config.yaml
num_hidden_layers: 8
head_dim: 64
norm_place: "pre"
positions: "learned"
attn_scale: 0.125
bias: "all"
learning_rate: 0.00362
beta2: 0.95
max_grad_norm: 1.0
warmup_steps: 200
doc_mask: true
max_steps: 3779
Each number is 128 + 32 x the weight over its row's rms, rounded and kept within 0 to 255. Layers, rows and columns count from 0. The size above them is the row's rms in percent of the matrix's.

# layer 4 attention output (transposed), 192x192, rms 0.113, rows 8-14, columns 0-95
size [ 89 107  95 108 112  99  94]
[[ 65 133 207 136 103 113 104 164 100  82 122 115  81 123  84  79 142 142  98 196  48 190 121 130 157 152 123 131 159 195 115  94 144 150  74 135 143 120 121 110 111  76 119 118 158 172 180 162 158 118 128 169 129 153 180 106 131 131 126  94  80 100 156  90 121  74 160 156 169 120 145 151 135 127  61  82  70 104 103 150 128 149  90 125 102 225 120 159  67  79 152 131 110  73 103 123]
 [155 128 123  58 155 127 105 141 141 124 108 140 132 101 163 119 101  89 151 131  97 177 109 138 141  85 155 167  81 132 230 132 122 136 147 111 140 115 108  96 107 150 159 144 138 114  82 134 133 143 203  91 144 188 151 147 154 107 155  56 179 162 146 109 150 148 163 150 120 116  83 155  74 161 124 133 153 114 123  74  32 113 172 139  80 127 175 154  85 145 178 157 127 104 189 103]
 [156 169  92 104  71 120 160 113 106 119  77  69 122 140 113 163 160 131 121 130  85 138 168 172  96 151 121 176 122 133 152  99  62 137 145 158 178 128 138 105 149 105  78 122 102 121 183 152 133  42 137 119 150 168 147  84  89  91  79 151 128 191 147 161 149 112 117 124 100 154 112 109 141 141 139  71 120 139 151  97 172 104 159 147 148 171  96 129  67  88  67  87 143 100 134 132]
 [ 85 140 151 110  97 160 169 133 113  88 137 110 119 104 124 141 111  96 201 166 153 102  97 165 117 167  94 125 119 110 144 104 121  88 144 167  99 161 130 100 114 143 103 125 141 104 139 141 138 149 117 107 127 175  89 171 122  87 145 125 162 107 136 139 205 132 102 121 114 100 162 154 158 146 183 131 153 131 135 114 169  79 137 133 104 203 193 104 175 152 136 140 161 109  16  61]
 [120 181 105 118 132  93  57  94 148 117 217 181 134  79  98  93 137  99 152 167 122 123 148 110 121 110 169  77  97 130 103  91 150 118 177 156 154  80 157 119 130 126 169 157 129 119 122 105 152 111 137 198 140 134  85 128 142 159 173  79 147 159 141 112 141 146 161 173 125 158 158 123 136 145 162 123 126  74 141 146 164 185 103 130 147 124 162  78  36 105 144 121 171 136 114 104]
 [121  93  92 139 130 109 135 185 175 197 118  99 143 150  82 160 139 102 160 153 220 123 107  77 185 128 108 160 103 218 154 143 141 125 186 108 101 130 154 126 164  96 129 159  82 189 187 138 100  94 158 163 117  97  99 199 176 171 132 113 118  91 131 127 133 118  70  94 162  82 159  89 132 116 169  90 147  69 108  98 175  89 144 136 139 116 128  98  78 166 119 118 107 145 142 145]
 [157 110 155 131 149 129 111 105 100 179 107 109 146  93 175 149 169 136 152 170 117 111  88 119 108 143 140 167  41 141 138 162 174  42 124 174 113 133 145 130 161  71 108  89 125 122 149 136 119 116 134 100 181 118 158  69  98 132 175 120  90 139 166 134 107 188 152 167 145 114 117 140 189  47  98 172 104 177 140 160 127  60 164 128 141 141  95 126  78  79  84 126  81 129 139  99]]
# layer 4 attention value, 192x192, rms 0.143, rows 9-15, columns 0-95
size [ 95  98 103 106  97 100  97]
[[136 116 164 249 135  92 125 153 132  65 147 214 130 170 167 124 119 134 156 134 104 150 103 111 149 127  80 179 105 118 128  91  97 177 105 136  87 151 162 128 121  97 152 129 109 112 154  80 123 102  58 166 156  83 138 123 138 143 153 133 143 149  85 138 135 119 137 127 127 101 115 176 154 163 183 143  59 154 130  99 162 135 135 139 124  86 141 155 111 121 181 149 197  85 131 179]
 [139  72 105 114 110 109 106 124 144 144 142 192 169  92 193 162 132 125 157 138  76  39 137 181 198 143 143  98 134 156 147 158 139 133 121  63 109 170 139 186 101 144 144 149 142 172  79 152 109 133  94 113  93 175 113  60 125 121 111  87 137 121 143 116 112 118  53 133 147 100 121 101  83 143  78 182 166 130 127 161 115 152 169 156 128 131 101 110 121 211 128 123 154 137 206  76]
 [158 102 180 132 120  74  88 169 152  64  82 156 111 115 156 157 156 169 143  65 157 154 180  75 165 117 150 124 134 172 122 150 109 155 108 143 104 140 122 153 134  86  53 133  94 173  67 151 147 188 153 162  98 163 137 114 127 144  65 133 116  77 139 128 161 136 157 131 108 128 140 133 124 125 143 147 145 193  83 143  87 125 116 140 110 126 123 103 131 151 109 117 108 157 186 138]
 [132 110  80 133  99 157 146 182 115 129 132 151 169 118 180 126 131  88 138  97 132 103 116  79 145 159 109 168 115 115 157 126 114 158 106  92 152 117 137 110 151 133 115 104 140  79 145 142 140 133 166 136 134  74 152  98 112 187 107  97 102 130  89 147  66 102 117 164 138 124 110 127 134 116 107 132  81  82 147 101 209 164 134 101  98 114 161 216  73 114 177 103  73  97  92 149]
 [138 190 181 167 152 133 202  96  99 168 103 104 147 106 113 139  94 167 107 110  81 124 160 151 105  64  77 143  94  72 163 156 117 102  83 148  60 112  91 168 165 153 168 155 157 101 145  57 116 148 129 154 100  98  94 152  99 128 142 133 146 179 123 136  88 175 127 149 166 100 113 155 135 141 163 213 151 105 188 131 198 120 125 162 103  89 159 172 101  72 117 126 119  97 145 130]
 [117 105 136 123  94 122 153 150 148 117 160 184 177 135 142 109 118 162 186  78 100 139 144 129 155  88 128 113 156 107 117 132 133 125 128  47  83 129 129 141 134 183 133 140 127 156 119 152 167 150 100 133  83 133 148 154  95 185 121 176 143  93 139 193 127 130  74 134 117 119 167 152  78 133 183 108  98  98  51 161 114 219 167  83 151 153 128 144  92 109 222 124 129 169 117  82]
 [151 126 159 190  62 143 135 168 134 115 182 186  87 139 137 153 131 108 171  95 110 155  98 131  93 101 106 184 100 134 144 140 146 123 114  99 115 174 185 172 124 152 176  73 147 125 120 110 144 104 106 119  87 123 122  99 107 236 122 169 121 161 160 141 130 141 135 100 150 154 117 127 134  83 117 128 113 101 116 103 185  85 124 114 140 165 161 137  60  97 135  90 106 118 128 199]]